Each number is 128 + 24 x the weight over its row's rms, rounded and kept within 0 to 255. Layers, rows and columns count from 0. The size above them is the row's rms in percent of the matrix's.

# layer 8 MLP up, 768x192, rms 0.0645, rows 234-257, columns 0-95
size [108  97 112  96 103  98  99  82  97 108  83  98 102 102  97 107  98 107  95  89  91  97 105 100]
[[135 145 104 162 107 126  87 180 108 107 116 161 132 105 115 110 114 130  82 165 127 123 124 149 128 109 125 148 133 131 120 109 111  97 135 112 174 132 125 131 101  92 119 163 168 126 166 126 145 146 100 149 129 115 169 118  89 122 157 105 114 141 116 133 161 106 102 145 123 124 100 156 135 152 134 102 114 153 137 138 188 111 143 116 116 145 124 161 182 145 113 155 148 176 127 148]
 [142 117 159  81  89 154 144  84 148 109 128 137  98 135 167 137 147 196 118 116 127 136  75 105 109 172 138 109 130 117 152 132 124 132 155 111 145 154 112 153 121 132 135 152 160 136  71 163 130 131 112 113 158 127 129 118 146 100 121 139 136 126 129 122 138  84 114 126  93 103 173 122 106 139 149 159 171 127 124 105 123 117 107 121 143 162 142 175  95 121 123 136 130 139 111 122]
 [119 131 119 115 132 150 109 160  98  99 143 137 122 107 140 120 112 138 116 123 132  93 124 156  95 136 131  74 114 149 161 123 140 116 136 149 177 149 115 122 121  85 182  97 179 107 149 129 104 129 132 186 179 162 120 114 153 138 168 140 130 139  93 137 107  98 108 136 125 121 105 137 144 112  96 117 114 117 134 122 154 163  89  92 157 132 108 122 127  95 120 153 125 178 107 131]
 [164 119 106 118 104 147 146 146 154 136 127  90 108 145 122 118 160 114  96  95 130 118 130 147 160 148 137 111 119 142 166 111 181 138 130 101 117 143 107 127 157 161 115 139 159 147  97 115 144 139 114  95 100 101 106 132 159 117 130 118 130  86 143 113 124  78 173 164 147 127  51 159  93 116 123 137  87 184 138 114 109 130 157  77 116  92 126 138  99 141 141  74 137 112 163 143]
 [153 114 134 150 166 167 113 143 164 129 177 134  97 131 134 130 113 190  99 144 113 130 138 168 181 117 157  90 114 130 120 149 121 132 122  82 119 129 116 116 126 119 124 141 101 119 110 136 124  98 118 187 133 146 147 107 175 138 113  95 134 148 105 136 153 138 167  98 123 133 143 137 109 153 119 133 159 153 113 180 111  79 132 166 121 121 145 111  82 122 148  98 119 115 118 124]
 [150 120 127 118 108 111 123 124 129 120 112 146 140 186 155  87 114 149 143 134 174  89 122  79 117 125 159 157 149 128 157 115 134 137 110 127 150 178 103 161 117  96 109 122 131 143 110 136 126 102 142 132 113 128 121 145 138 145 120 136 141  74 134 124 147 146 144 149 133 125 167 131  95  98 152 113  79  96 144 131 120 112 144 151 115 132 134 153 164 117 157 116 124 110 129 156]
 [121 127 164 161 145 142 133 132 142 127 143 167  93 130 104 112 116 132 137 127 157 153 143 130 143 128 121 150 108 147 143 125 140 100 106 184 149 160 133 101 146 127 133 112 129 134  98 128 146 153 118 113 139 148 175 126 109 152 146 140 147 143 178 133  98 150  97 135 146 135 151 132 153 101 131 155 113 142 177  99 149  86  98  69 128 122 149 144  77 145 158 152 112 123  93 121]
 [125 129 146 169 166 125 137 158 153 109 101 142 118  85 130 145 124 119 157 136 144 100 110 122 102 149 126 117 106 105 127 125 103 124 151 108  99 140 121 113 135  97 137 119 119 106 157 123 112 114 127 113 157 127 124 129 126 133 144 166 148 163 104 151 145 174 139 148  79 156 117  84 108 143 116 146 113 145 141 120 121 161 122 131  77 141 141 129 117 170 129 150 131 114  97 145]
 [143 106 123 130 131 107 122 142 136 129 181  96 146 114 134 141 139 110 146 160 107 139 168 128 145 139 145 159 145 116 121 115 153 124 188 116 127 113 151  90 147 124 153  88 107 137  88 107 121 130 114 110  90 167 131 148 121 118 165 105 145 143 125 158 104 122 127 157 119 140  86 101 158  97 115 125 136 160 154 132 133 168  97 127 141 164 147 135  94 148 146 121 156 108 149 165]
 [154 118 157 144 137 173 129 101 158  73 134 134  81 132 163 124 148 124 134 132 149 137 137 120 128 168 127 153 118 125 168 101 122 119 140 139  92  94 103 104 139 158 149 168 159  93  87 143 134 123 100 146 172 166 131 132 139 130  97  96 152 104 164 113  96 131 132  91 166 101 128 127 121 131 158 110 189 123 125 146 124 170 150 136 148 133 134 112 122 141 162 124 147 127 112 110]
 [144 103 101 114 112 147 111  97 157  97 119 117 103 129  98 153 114  80  97 116 150 129 124 168 155 145 112 103 106 174 112 137 121 104 133 138 127  50 123 144 127 135  64 124 141 148 162 117 115 158 134 151 125  53 100 130  90  77  87  92 161 134 117 114 106 140 105 110 131 171 113 110 140 127 132 125 110 167 138 108 124 127 162 127 148 162  98 110 134 102 177 128 145 114 104 115]
 [143 147 144 121 106 144 149  93 115 129 143 142 121 114 143 100 153 155 120 110 133 122 114 109  97 159 132 141 198 127  84  94 154 156 155 133 155 138 123 142 118 134 156 128 111  66 128 138  96 119 120 117 114  70 115 110 123  97 159 161 117 101 161 148 153 101 119 136 117  85  94 110 132 142 141 114 170 136 128 125  50 132 111 140  93 123 136 116 131 138 117 142 130 139 136 140]
 [130 108 105 109 118 114 105 142 115 108 101 124 136 106 167 134 166 115 124 161  92 110 100 114 115 124 133  84 139 160 185 143 132  88 138 141 135 117 105 168  83 140 133  84 141 149 165 160 122 134  76  95 137 160 112  95 157 113 109 124 122 114  79 108 123 113 171 136  97  75 139 143 146 152  86 132 142 105 127 115 148 130 159 106 156 128 124  69 104 140 157 106 130 124 116 147]
 [156 118 113 120 105 143 102  86 142 119 143 105 105 163 131  85 133 116 115 114  92  88 102 143 111 167 126  87 163  81 118 133 119 147 127 121 131 167 141  98 155 150 132 157 131 121  95 120 142 150 114 101 169 156 174 120 126  83 139 149 109 110  93 178 129  96 120 138 128 156 112 120 159 154 154 130 104 123 137 100 119 132 144 127 157 155 146 112 180 143 136 145 152 150 136 108]
 [158 149 140  92 137 145 125 116 143 128 141 135 141 114 147 139 108 151 146 127 126 136 140 110  95 136 139 134 122  82 138 156 126 142 124  89 129  90 156  88 153 145  75 108  99 138 129 102 123 105  90  85 131 131 137 125  82 172 132 145 124 146 114 126  83 131 164 136 146 146 108 169 145 113 131 138 101 112 153 125 145 137 157 118 126 122 128  88 148 121 163 119 169  86 120 144]
 [ 88 109 143 124 156 135 129 100 116  92 117 157 117 133 144 118 122 141 173 124 137 128 128 105  70 109 129 139 163 135 103 115 113 162  74 152 138 111  89 138 122 171  75 137 188 140 131 144 128 147 137 104 130 128 101 103 149 151 155 173 151 113 167 141 121  98 120 111  69 159 160 197 119 134 122 105 141 114 153 124  91 139  97 108 124 114 111 126 128 131 111 145 103 168 135  94]
 [134 105 139 113 154 140 102 148 182 185 138 122 121 125 121  83 135 101  84 140 129 122 147 204 180 146 149 125 103 141 127 174 119 134 161 158 126 130  99 133 144 110  55 147 121 117 131 136 117 145 141 117  82 145 103 168 122  98 135 115 115 123 153 143 172 147 144 110 123 139 103 118 110 131 121 149 105 130 149 147 143 110 148 144 100 102 138 103  96  88 162 104 111 141 125 123]
 [111 108 144 154 155 142  93 162 136 124 127 145 170 128 112 152 132 133  95 135 107 159 165 163 114 123 121 115 107 147 108 130 118 163 110 105  94 132 147 102  99  99 122 131 114 150  80 114 120 124 132 140 184 119 129 151 131 157 106  99 137 161 107 111 172 113  76  91 121 121 145 111 139 154 139 172 127 122 113  94 173  83 133  94 114 167 154 107 115 140 137 125 162 113 104 106]
 [103 143 143 117 128 116 117 122 158 141 128 132 122  73 102 190 127 135 129 107 140 135 120 150 103 100 136 135 118 103  99  60 151 146 115 137 147 124 106  95 118 105 116  82 112 122 162 138 120 145 147 116 141  88 149 121  65 119 153 122 110 124 118 117 173 128 101 109 131  94  83 121 141 149 132 159  94 158 143 110 172 100 126 110 156 171 128 146 104 146 176  97 150 138 121 104]
 [134 113  85 108  80 129 163 107 134 112  94 124 129 120 100 127 136 154 154 112 124 143 121  71 113 134 121 129 137 113 116 130 136 148 125 168 163 133 121 105 121 127 139 124 127 148  85 124 122 176 111 120 131  96 163 139 118 104 131 143 147  85 191 141 142  82 160 132 150 110 115 121 143  88 111  80 184 129 142 152 102 194 105 146 135 118 103 152 169 115 137  90 101 110 164  99]
 [141 105 123 159  90 118 123 206 118  78 134 133  96 108 123 143 137 106  97 118 102 127 155 148 114 108 138 148  82 158 135 113 124 122 161 119 148 133 137 145 111 103 122 102 114  61 128 152 128 127 164 130  95 156 102 123 106 116 131 131 163 121 135 157 151 121 164 144 154 120 110  81 166 143 157 154 166 131  83  74 119 140 151  83 165 121 154 151 136 127 137 121 130 175 132 172]
 [148  55 135 171  94 107 156 159 126 111 170 115 136 157 105 100 127 139 163 115  96 151 120 134 125 131 115 109  82 153 134 106 151 121 123  82 131 106 170 151 147 111  92 106  87  80 123 155 114 119 138 141 115 123 101 124 114 103 111  97 128 122 162 113 138 158 122 152 154 122  94 131 111 113 137  98 148 156 154  90 136 104  90  73 155 136 102 127 115 145 136  83 101 141 149 120]
 [139 137  97 107 121 102 113 169 131 122 129 106  89  92  83 125 136 135 112 105 132 110 111 142 192 100 120 123 142 152  75  83 122 135 125 132 149 134 130 125 165  94 135 119 137 134 130 104 106 111 111 111 197 140 130 100 127 164 135  59 139 141 110 141  94 127 122 161 115 149  99 116 172 117 131 100 120 108 122  95 163 112 133  95 133 132 122 123 144 101 172 137 124 117 141 128]
 [128  92  92  90 147 145 152 142 148 139 171 131  84 132 108 111 127  87 154 117 175 131 169 134 139 121 131  98 121 134 139 124 123 143 146 165 152 109 133 134 101  90 138 110  81 107 196 134 115 150 127 115 119 117 103 146 134 169 149 131 154 128 150 113  96 155 128 115 139 155 137 124 139 125 137 138 117 126 224 113 204  69 139 155 154 107 120  99 126 107 155 110 121 165 172 143]]
# layer 8 MLP down (transposed), 768x192, rms 0.0663, rows 234-257, columns 0-95
size [108 104 110  96  99  96 102  75  88 113  96 102 100 100 100 104  99 102  90  86  97  97 105 103]
[[110 109  82  81 101 125 129 164 150 142 123 125 118 139 104 106 117 120 150 131 107 120 139 126 124 100 155 132  92 137 121 179 119  69 134 133 159  76  45 126 111 156  86  97 148 105 137 126 127 115 112 154 134 157 137 115 132 129 157 122 116 145 125 108 154 138 140 138 145 112 160 118 153 119 117 129 151 168 152 156 120 129 132  67 125 123 126 140 110 147 127 161 109 146 162 122]
 [ 77  91 144 125 137  89  83 159 113  98 130 149 148 189 112 122 119  98 143 160 105 171 115 125 139 108 125  85 148 171 124 131 127 155 139 140 149 120 107 122  97  92 105 133 139  86 100 140 118 104 128 119 161 116 136 185 105 140 144 101 157 146  97 114 134 140 132 119 127 112 139 103 138 112 109 105  68 135  90 105 126 106 169  68 130 112  85 112 184 132 123  91 121 115  84 199]
 [163 112 128 127 176 152 159 154 116 166 107 116  91 115 152 155 154 115 150 137 142 122 118 152 101  88 124 158 124 105 101 134 123 149 104 130  93 131 120 106 148 146 145 120  66 136 117 125 122 119 131 103 138 106 115 107 119 133 115  91 155 152 123 133 115 139 139 119 135 176 124 115 108 130 136 141 139 119 133  88  96  90 101 135 199 120 134 122 125 125 149  98 124 117 138  99]
 [162 126 138 147 150 136 116 149 120 127 139 121 118 110 109 133 134 135 102 109 104 146 100 132 149 120 128 116 155 145 127 106 153 130 106 118 169  89 177 127  79 120 123 126 126 113 134 108 109  88 122 169 134 143 152 126 133  92 107 125 133 114 138  82 133 102 107 157 129  87 129  77 160 149 119 120 143 109 126  72 153  89 124 109 137 158 120 139 136 128 157 114 126 137 112 156]
 [125 119 151 139 182  90 135 138 142 173 106 119  67 135 153 179 127 118 137 119 165 125  56 144 150 129 127  73 102 158 144 124 129 108  83 167 123 125 136  93 125 124 153  96  99 120 150 133 144 124 127 142 117 138 139 147 123 115 121 114 168 127  68 160 133 133 129 128 141 109  99 135 131  77 120 161 178 123 148 133 140 140 139 153 147 156 144 100 155 110 113 175 134 121 132 123]
 [109 156 120 139  96 123 125 150 116 136 105 125 145 148 140 111 134 111 171 115 138 120  86  60 117  94 124 103 125 153 166 193 129 130 101 148 123 103  94 132 120 167 152  56 112 154 107 128 131 119 135 123 171 118 137 108 141 176 132 131 137 148 131  96 113 104 114  99 112 134 124  97 135 139 144 148 155  97 144 133  97 114 169 135  85 150 122 111 109 100 113 116 125 104  97  95]
 [147  97 160 133 146 123 133 133 141 141 119 129 144  65 107 145 148 120 101 156  92 112 123 112 182 155 126 132 129  90 169  99 140 105 105 152 143 120 139 111  94  62 122 153 142 172 118 139 133 143 146 126 184 152 126 140 118 157  89 116 150 135 130 147  76 143 104 139 141 126 101 117 104 113 141 131 123 153 135 176 132  86 105  53 157 111 124 125 100 141 133 140  93  93  86 100]
 [118 131 145 124 153 115 173 150 141 110 157 124 139 114 154 131 132 142 132 153 102 120 156 117 141 116  88 135 121  76 141 202 127 128 187  96 120 119 189 104 180  83 117 135 177 167 141 132 113 104 129 139 119 182 161 161 114 107 147 116 146  85 137 140 120 172 148 157 126 188 102 130 122 127 128 151  92 143  80 133 103 140 124 144 115 132 125 122 136 147 106 134  93  99 150 173]
 [115 160 119 121 134 144 138 123 160  90 126 144 100 164 133 164 149  93 111 121 130 120 112 141  98 181 139 164 133 152  86 155 103 130  72 131 136 183 108 112 157 109 110 155 139 102 109 135 147 181 135 122 149  95 117  99 124 109 144 138 117 106 139 123 105 160 131 131  97 122 151 155  89 124 118  98 118  98 143 121 154 117  94  98 116 179 129 117 156 140 121 145 143  92 119 114]
 [138 153 181 116 129 117 116 127 130  84 136 136 125 155 130 138 119 157 169 133 157 132 107 169  98 123 118 114 102 140 141 151 118 127 114 112 149 165  82 133 138 118 113 125 121 143 115 126 136  94 140  99 162 124 140 113 116 117  70 116 137 181 137 142 163  66 130 134 102 137 125 138 134  93 122 146 125 152 161 126 150 183 169 113 119 146 132  97 121  68 108 126 118 137  95 131]
 [126 145 139 143 102  80 148 186 164 143 103 119 122 118 117 139 119 139  99 144 155 139 131 116 157  88 138 152 123 135 133  94 122 142 160 157 115  85 162 140 135 143  54 119 195 176 121 146 108 155  77 116 126 131 101 107 142  98 149 106 139 146 122 110 141 125 161 112 125 132 115 103 125 123 124 127 124 112  93 109 104 134  99 106 126 149 116 143 131 146 147 130 139 153  91 129]
 [133 130  90 135 161  85 136 110 129 129 129 116 175 124 157 138  98  91 148 141 160 145 150  88 123 176 129 135 158 158  92 152 109 128 151  71 119  97 131 128 128 144 146 158 114 173 150 134 130 112 148 106  89 166  91 143 138  85 110 124 127 155 149 119 135 106 142 169 130 168 107 197 149 144 113 122 132 128 136 149 133 117 139 107 116 123 117 126 134 141 185 151 154 117 126 126]
 [120 127 149 123 128 127 122 108 145 109 115 120 137 121 159 133 141 153 113 137 115 109 149 140 130 150 122 127  66 169 131 146  99 172 137 125  95 102 151 132 106  97 114 135 125 176 142 121 144  81 130 145 104 198 159 119 184 138 109  97 171 148 135 144 111 123 137 125 132 139 143 106 139 145 132 146 160 136  99 164 141 116 186 167 128  99 110 101 104 107  97 155 108 155 159 104]
 [120 161 110 165 120 108 131 120 138  99 150 131 132 129 128 107 128 139  86  89 114 101 104 153 138 123 131  75 129 106 140 138 119 127 176 136 109  83 112 115 178 146 144 115 124 164 132 123 129 128 145 147  96 133  97 122 110 150 127 158 130 148 102 136 113  88 107 111 120 110 153 113  79 140 129 142 171  87  85 103 155 114  99 176 147 149 128 148  80 117 128 132 124 137 154 164]
 [146 126  96 115  90 135 142 150 113 115 119 139 136 115  94  91 120 110 197 129 160 116 150 116  96 144 120 159 176 138 105 148 143 127 106 109 123 146 109 138 108 112 190 139  90 109  84 122 127 133 120 143 163 148 143 103 117 134 115 127 137 144 125 151 130 130 121 127 104 141 127 158 127 151 132 119 144 145 165 140 125 122 110 155 120 123 130 154 136 104 119 130 148 200 136 130]
 [108 100 173 119 131 135 132 134 163 147 172 128  93 142 114 154  99 138 104 119 122 129 126 139 124 114 123 148 130 124 105 124  96 128 161 148 109 114 123 107 159 131 128 151 109 129 145 111 120 128 125 179 124 186 143 154 175 103 147 161 147 135 136 157 113  91 112 109 105 136 142 140 119 119 115 114 148 174 155 164 170  89  88 145 114  94 142 123 129  89 116 149 127 153 142 120]
 [107 106 168 107  86 159 136 160 152 158 144 103 133 145 130 115 134 144 118 138 145 115 123 134 155 122 122 113 151 140 139 119 115 106 146 153 139 103 146 119 100 119  72 116 149 166 123 150 141 147 150 149  99 101  99 158 152 115 130 102 107 129 157 115 125 113 138 130  79 112 141  84 137 135 131 120 106 134 139  83 147 126 117 129  87 131 128 150 121 121 152 111 117 139 133 128]
 [110 143 141 117  83 106 136 137 170 119 116 128 163 157 139 141 142 147  89  95 150 135  88 110 116 157 119 149 146 144 122  95 137 125 131 139 121  87 139 141  85 160 108 109 147 125 149 129 111 150 131 124 150 145  82 128 158 115 140 155 125 114 123  91 157 138 116 140 128 123 115 127 139 147 134 113 193 116 127  87 111 161 122 129 101 116 120 166 113 132 106 144 140 132 128 140]
 [159 115 151 127 134  82 113  97 128 134 130 130 149 133 153 121 141 120  73 130 121 122 134 113 105 143 130 119 186  98 124  84  99 146 146 104 167 107 121 161 176 145 145 152 162 181  97 129 104 100 112 126 153 125 130 139 116 151 124 128 133 107 128 135 132 127 137 157 163  66 115 128 114 114 138  84 106 125 100 189  92  94 147 135 156 102 155 141 149 156 111  83 118 116 123  94]
 [123 121 137 152 119 123 124 104 132 122 129 133 138 115 121  74 131 119 128 134 145 140 134 105 113 126 126  78  95  97 138 134 198 112 102 102 121 134 181 103 147 126 107 126 130 123 145 136 147 136 124 117 119  91 122 105 111 182  81 117  83 173 137 109 122 128 148  76  91 167 181 105 139 181 103 133 102 143  94 132 155 145 124 136  67 137 117 107  89 162 109 147 117 163 131 148]
 [127 150 104 163 109 174 143 151 142 116 108 152 128 109 147 138 117 119 161 149 120 102 131 127 121 128 129 141 121 139 127 170 145  98  60 159 156 136  89 107 157 108 152 114 130 135 113 134 133 136 106 136 116  86 128 122 128 172 181 146 132 109 134 125  87 107 123 123  92 133  55 129 121 127 138 124 107  87 136 112  99 129 134 149 147 114 152 127 103 130  76  97 108 113 161  97]
 [162 192 117 155 104 160  90 123 178 142 121 124 129 152 135 146 123 126 156 145 150 112 160  83 126 131 126 120 121  71 112  94 140  95 120 172 110 144 118 101 147 143 164 153 148  90 112 125 151 127 133 115 144 151 134 103 156 144 142  94  98 127 179 132 117 131 153 129 109 119 119 176 148 125 130 121 131 115 156 143 155 203 122 123 104 140 128 142 114 132 146 147 140 127 125  87]
 [177 114 138  93 134 151 133 106 107 138 135 111 125 146  99 115 137 153 146 128 133 128  89 136 159  80 111  71 100 182 132 138 182  96 125 191 125 118  96 112  77 125 148 125 139  98 122 123 115 109 102  69 169 134 106 129 136 144 151 148 112 166 144 128 122 116 116 103 102 118 103 119 101 126 124 142 170 129 144 103 129 150 145 112 108 134 107 127 168  86 164 130 136 136  74 133]
 [129 102  65 110  93 142 149 146 147 158 104 127 141 174 136  83 165 166 160 112 138 100  82 126 117 117 121 126 168 152 131 114 155 101 109 117 133  79 109 134  82 142 153 120 119 108 147 146 143 154 127 118 136 102 138 103  78 154 152 109  83 139 156 132 126 174 100 133 106 186 137 112 150 136 126 150 133 151 125 108  84 134 141 121 112 130  99 121 141 110 117 109 138 181  99 165]]
# layer 8 MLP gate, 768x192, rms 0.0705, rows 235-258, columns 0-95
size [ 97 111  94 122  90  98  87  87 108 103  94  90 100  96 106 113 107 104  85  90  85 107 108 103]
[[129 126 134  89 117 138 139 128  95 122  91 150  81 102 155 120  80 132 104 139 123 111 113 143  74 154 122 150 132 122  84 101 136 114 142 112 148 141 125 140 123 148  92 149 158 115 117 135 151  93 131 140 157 122 156 126  72 118 116 160 104 148 119 109 110  92 133 125 136 120 174 136 139 128  92 101 129 123 167 133 137 181 146  83 109 102 121 107 111 159 156 127 105 101 101 128]
 [108 152 110 145 115  87  88 154 117 133  88 117 138 147 122  89  86 162 103 126 112 134 103 129 170 164 139 149  93 114  91 115 116  99 111 131 169 122 140 126 120  97 115 129 201 142 105 118 135 102  99  66 132 104 123 136 125 110 120 103 111 122  56 104 134  96 125 127 141 127  96 135 140 116 136  94  80 125 104 140 106 120 131 107 124 135 108 117 139  81 175 143 141 103 126 122]
 [121 141 108  94 110 129 113 114 157 129 105 143 123 119 131 103 136 116 105 143 138 103 142 171 115 105 140  91 151 106 114 115 123 147 139 155 118 144  97 130 145 169 149 153 122 135 108 128 135 147 150  51 109 119  84 151 121 127 174 157 130 122 123 143 149 127 144 134 132 138  99 115  80  88 116 162  95 114 133  98  82 128 141 108 124 167 141 146 132 130  80 117 109 105 151 158]
 [135 155 112 148  98 152 144 136 119 139 136 158 137 131 163 141 114  97 138 139 151 144 124 115 136 188 128 120 144  97 170 106  99 149 146 144  99 134 144 142 121 134 154 114 150  85 173 128 145 143 130  98 157 134 155 123  63 145 177 163  93 169 112 145 129 154  93  92 131 119 131 165 157 170 118 143 111 131 105 158 143 132  67 134 147 136 120 141 128 145 123 148 136 121 167 146]
 [ 94 128 169 150 140 158 102 149 151  82 134 141 108 114 106 192 112  82 140 121 159 129 122 137 107 199  98  93 141 144  71 127 141 136 154 119 143  92 109 169 141 161 129  88 144 158 158 128 134 131 159 142 111 120 141  83 100 127 124 133 123 113 138 124 128 155 128 116 133 107 142 122 142 143 142 153 162 115 121 133  80 175 130 157 169 168 140 112 102 171 154 130 120 141 118 118]
 [129 148 150 125 133 126 147 105 153 111 127 157 136  50 108 126 130 105 100 133 143 138 136 164 146 111 128 108 146 106 131  79 112 119 197 146 175 136 129 107  96 142 137 130 107 140 115 156 155 161 100 143 123 105 154 160  66 147 131 172 143 162 147 155 165 166 122 142 121 130  85 130 160 122 136 115 170 167 106 155 161  90  81 104 104 147 116 113 132 102 137 149 121 128  97 106]
 [109  83 187 194 137  85 144 144 128 120 106 119 119 115 139 127 141 137 135 115 137 163 133 144 117 109  86 122 104 151 169 135 135 144 149 122 130 135 113  80 178 122 104 128 112 155 113 136 123 111  86 120 122 139 146 177 107 112 126 124 151 130 129 158 124 138 157 136  86 135 164 144 149  81 124 160 115 121 103 115 134 156 156 163  99 153 133 125 121 114 124 141 139  87 150 122]
 [148 101 117 105  86 122 131 172 123 148 120 133 120 165  97 132 118  80 118 129  72 131 174 208 124 114 113  98 114 167 141  99 153  82  98 104 129 106 128 113 153 116  99 107 103  87 133 130 133 116 115 152 134 136 149  96 156 115 100 103 121  98 108 145 136 147 141 107 175 137  99  99 132 106 128 148 176 106 135 102 107 188  94 114 145 142 124 100  97 134 149 121  94 145 126 110]
 [109 150 139 119 130 125 111 134 125 121 127 100  97 105 125 147 124 151 122 127 173 118  63 153 118 148 112  92 132 151  98 100 165 113  57 153 148 135 101  88 129 152 139  87 142  88 126 128 136  77 127 117 116 126 155 147 176 108 133 135 130  93 127 115 141 154 143 129 120 102 154  86 136  97 152 129 138 156 104 145  60 138 129 157  94 153 133 129 121 153 142 111  96  85 126  80]
 [135 130  97 121 156 185 137 127 172 154 144 116 133 104 139 101 135 122  98 117 126 146 128 159 186  95 120  85 124 123  91 107  90 176 142 114 123 150 117 172 144 107  85 122 131 157 101 123 125 106 138 109 143 128 108 121 120 128 146 150 140 165 145 126  79 155 113 109  96 114 155 118 103 127 116 126 120 135 131 102 132  87  97 146 104  91 128 110 116 147 132 157 136 151 148 119]
 [152 102 174 171 150 106 148 151  80  73 123 176 123 139 132 157 157 158 161 142 120 106 102 109 149 124 132 132 160  95 143 112 110 146 131 168 123 181 155 146 156 138 160 116 161  90 130 155  94 144 153 152 117 142 115 127 132  99 140 153 147 147  86 134  95 143  82 112  74 101 113  91 111 150 136 126 127 139 155 135 116 124 130 124 125 142 154 135 141  99  91 115 119 111 132 124]
 [138 102 154 143 154 143 128 122  82 132 125 146 116 125  81 126 144 155 132 104 131 117 153 164 111 139 109 148 138 121 103 115 169 124  86 113 159 112 137 158 138 112  60 145 123  83 139 151 129 143 146 126  72 104 137 190 134 151 141 140 152 147 117 122 118 160 114 136 144 138 121 144 143  93 124 136  97  98 130  86 169 175  97 115  96 114 104 152 156 162 128 126 104 139 102 120]
 [133 166  87 173 141 138 156 136 136 139 107 133 125 121 135 127 115 147  91 177 136 102 112  87 157 117 150 166 133 154 116 143 144 107 144 148 104 135 105  97 141 170 161 136 126 169 152 105 140 113 101 144 121 129 115 116  96 120 131 154 150 128 119 142  82 137 157 126  83 136 115 119 120 110 138 107 155 121  81 187 156 129 116 108  95 134 121 160 130 130  80 145 152 100 123 137]
 [149  80 154 153 142 126 136 135 143 179 109  98 135 129  73 132 110 109 101 124  95 139 154 157 170 113 101  96  42 115 165 128 144 109 121 130 126 133 121 123 121 143 110 105 126 121  72 133 116 120 111 126 130 109 127 129 144 109 146 131 120  97  58 128 135 147 139 106 159 123  92  92 124 128 119 117 116 138  97 151  92 136 128 138 143 127 125 129 105 118 172 131 125 129 159 115]
 [161 121  84 159 102 107 104 142 162 105 117 131 122 116 128 136 121 147 134 151 123 145 154 108 167 116 123 145 158  68 159 135 136 148 161 102 118  89 140  96 152 129 137 171 132 112 120 132 123 151  92 114 123 182 122 138 139 139 123 161 150 132  97 157 132 132 124 111 137 134 129 155 138 129 121 128 107 137 128 119 141 157 119 116  73 164 125 100 181 143 100 159 149 158 120 163]
 [129 113 113 119 162 157 137 147 107 102 107 127 119 168 147 122 134 103 111 143 103 110 110 157 159 112 110 103 126 142 141 115 119 163 136 153 124 118  84 148 156 150 143 118 156 150 131 120 117 132 141 132 134 119 135 132 128  93 147 113 132 122 156 123  75 114  67  95  82  93 166 102 102 140  98 128 110 138 141 143 165 138  84 159 157 120 130 159 137 100 140 110 131 118 104 117]
 [147 149 121 110 135 145 129 131 140 163 136 128 127 129 102 147 135 130  91 106 104 137  97 129 151  90 125 138 165 106 123 141 153 136  99 121 127  94 158 117 126 160 134  94 177 150 151 116 141  96  94 122 164 173 159 147 141 134 141 130 114 119  56  85 148 132 126 142 168 171 135 137 158  95 137 125 147 149 106 123 131 139 122 179 140 157 114 127  90 118 128 125 146  99 118 131]
 [ 95 125  86  73  95 109 111 119 116 161 112 153 157 162 132 118 126 124 117 137 101  82 106 147 164 152 110 153 117 144 137 133 143 104 132 127 119 177 184  92 116 128 164 120 158 143 139 140 156 165 140 110 119 161 141 174 136 125 133 103 116 151 119  56 103 119  86 136 109 158  98 147 130 139 128 110 161 102 116 118 112 156 104 128 149 106 103 128 137 124 102 146 118 146  83 138]
 [132 153  94  98 120 143 122 100 146 160 159 121 132 192 133 136  98  93 132 159 154 115 146 140 114 147 166 104 101 119 163 125  97 113 145 147  86 114 143 166  94 141 139  64 131  89 150 137 140 125 113 121 115 135 154  99 114 106 120 188  59 167 135 114 180 156 146 158 154 103 129 129 111 162 120 134 154 113 114 115 151 139  70 128 164  96 111 114 130 145 172 124 132 132 145 132]
 [152  74 122 141 167 154 145 130 135 115 146 136 165 105 136 112 140 147 159 155 159 140 140 125 173 158 140 141 175 126 154 123 143 115 121  99 135 116 142 125 192 108 106  84 133 147 109 150 166 112  91 162 106 122 112 123 123 129 118 137 128 124 142 165 125 147  96 174 130 128  76 104 153 130 118 135  81 123 135 103 129 121  91 105 127 150 127 121  99 139 152  93 144  95 133 173]
 [135 142 120 145 109 118 106 191 133 112  78 124 160 138 112 152 121 163 122 120 148 104 160  85 132 152 100 137 125 144 124 179 131 146 128 131 119 101 120 103 117  90 132 165 142 143 116 123 163 147 125 118 109 147 161 110 136 118 122  96 127 124 103 162 140  86 117 130 116 151 104 168 147 116 115 147 151 127 150 178 158 170 138 118 171 107 139 108 141  60 112 159 126  95 133 117]
 [166 137 112 134 141 118 116 101  86 136 160 132 129 112 141 142 130 137 140 118 128 119  97  88 129 139 117 145 154 186 117 111 129 153 158 116 102 149 156 123 154 109 136 137 157 110 110 123 133 118 142 148 135 140 158 162 142 134 137 150 103 106 133 174  85 109 122 107  93 131 138  90 150 121 142 128 115 114 116 159 107 159 171 117 107 132 148 185 190 112 124 129 127 124 120 158]
 [111 144  95 183 120 108 173 100 141 109 102 128 145 122 131 125 134 150 175 154 164 124 100  82 119 103 115 141 149 117 139 142 119 162 127 125  84 197 134 149 133  99 171 153 150 149  80 125 133 150 150 146 141 139 110 137 113 129 165 145 140 117 112 166 129 156 140 151  90 126 126 104 107 129 132 133 110 135 118 123  98 154 125 106 114 134 150 157 169 140 125 139 148  81 135 171]
 [ 99 137 126 171 121  97 109 168 110 110 117 168 130 111 145  98 124 104 100 133 143 122 157 121 119 134 134 110 140 109 129 146  88 158 135 153 128 179  96 127 108 103  87 113 138  59 165 111 135 176 166 141 125 124 141 105  98 111 165 168 140 160  93 139 114  96 105 134 113 123 147 133 104 155 127 119 114 140 128 160 119 176 158 122 129 125 137 153 153 117 142 161 114 134 109 118]]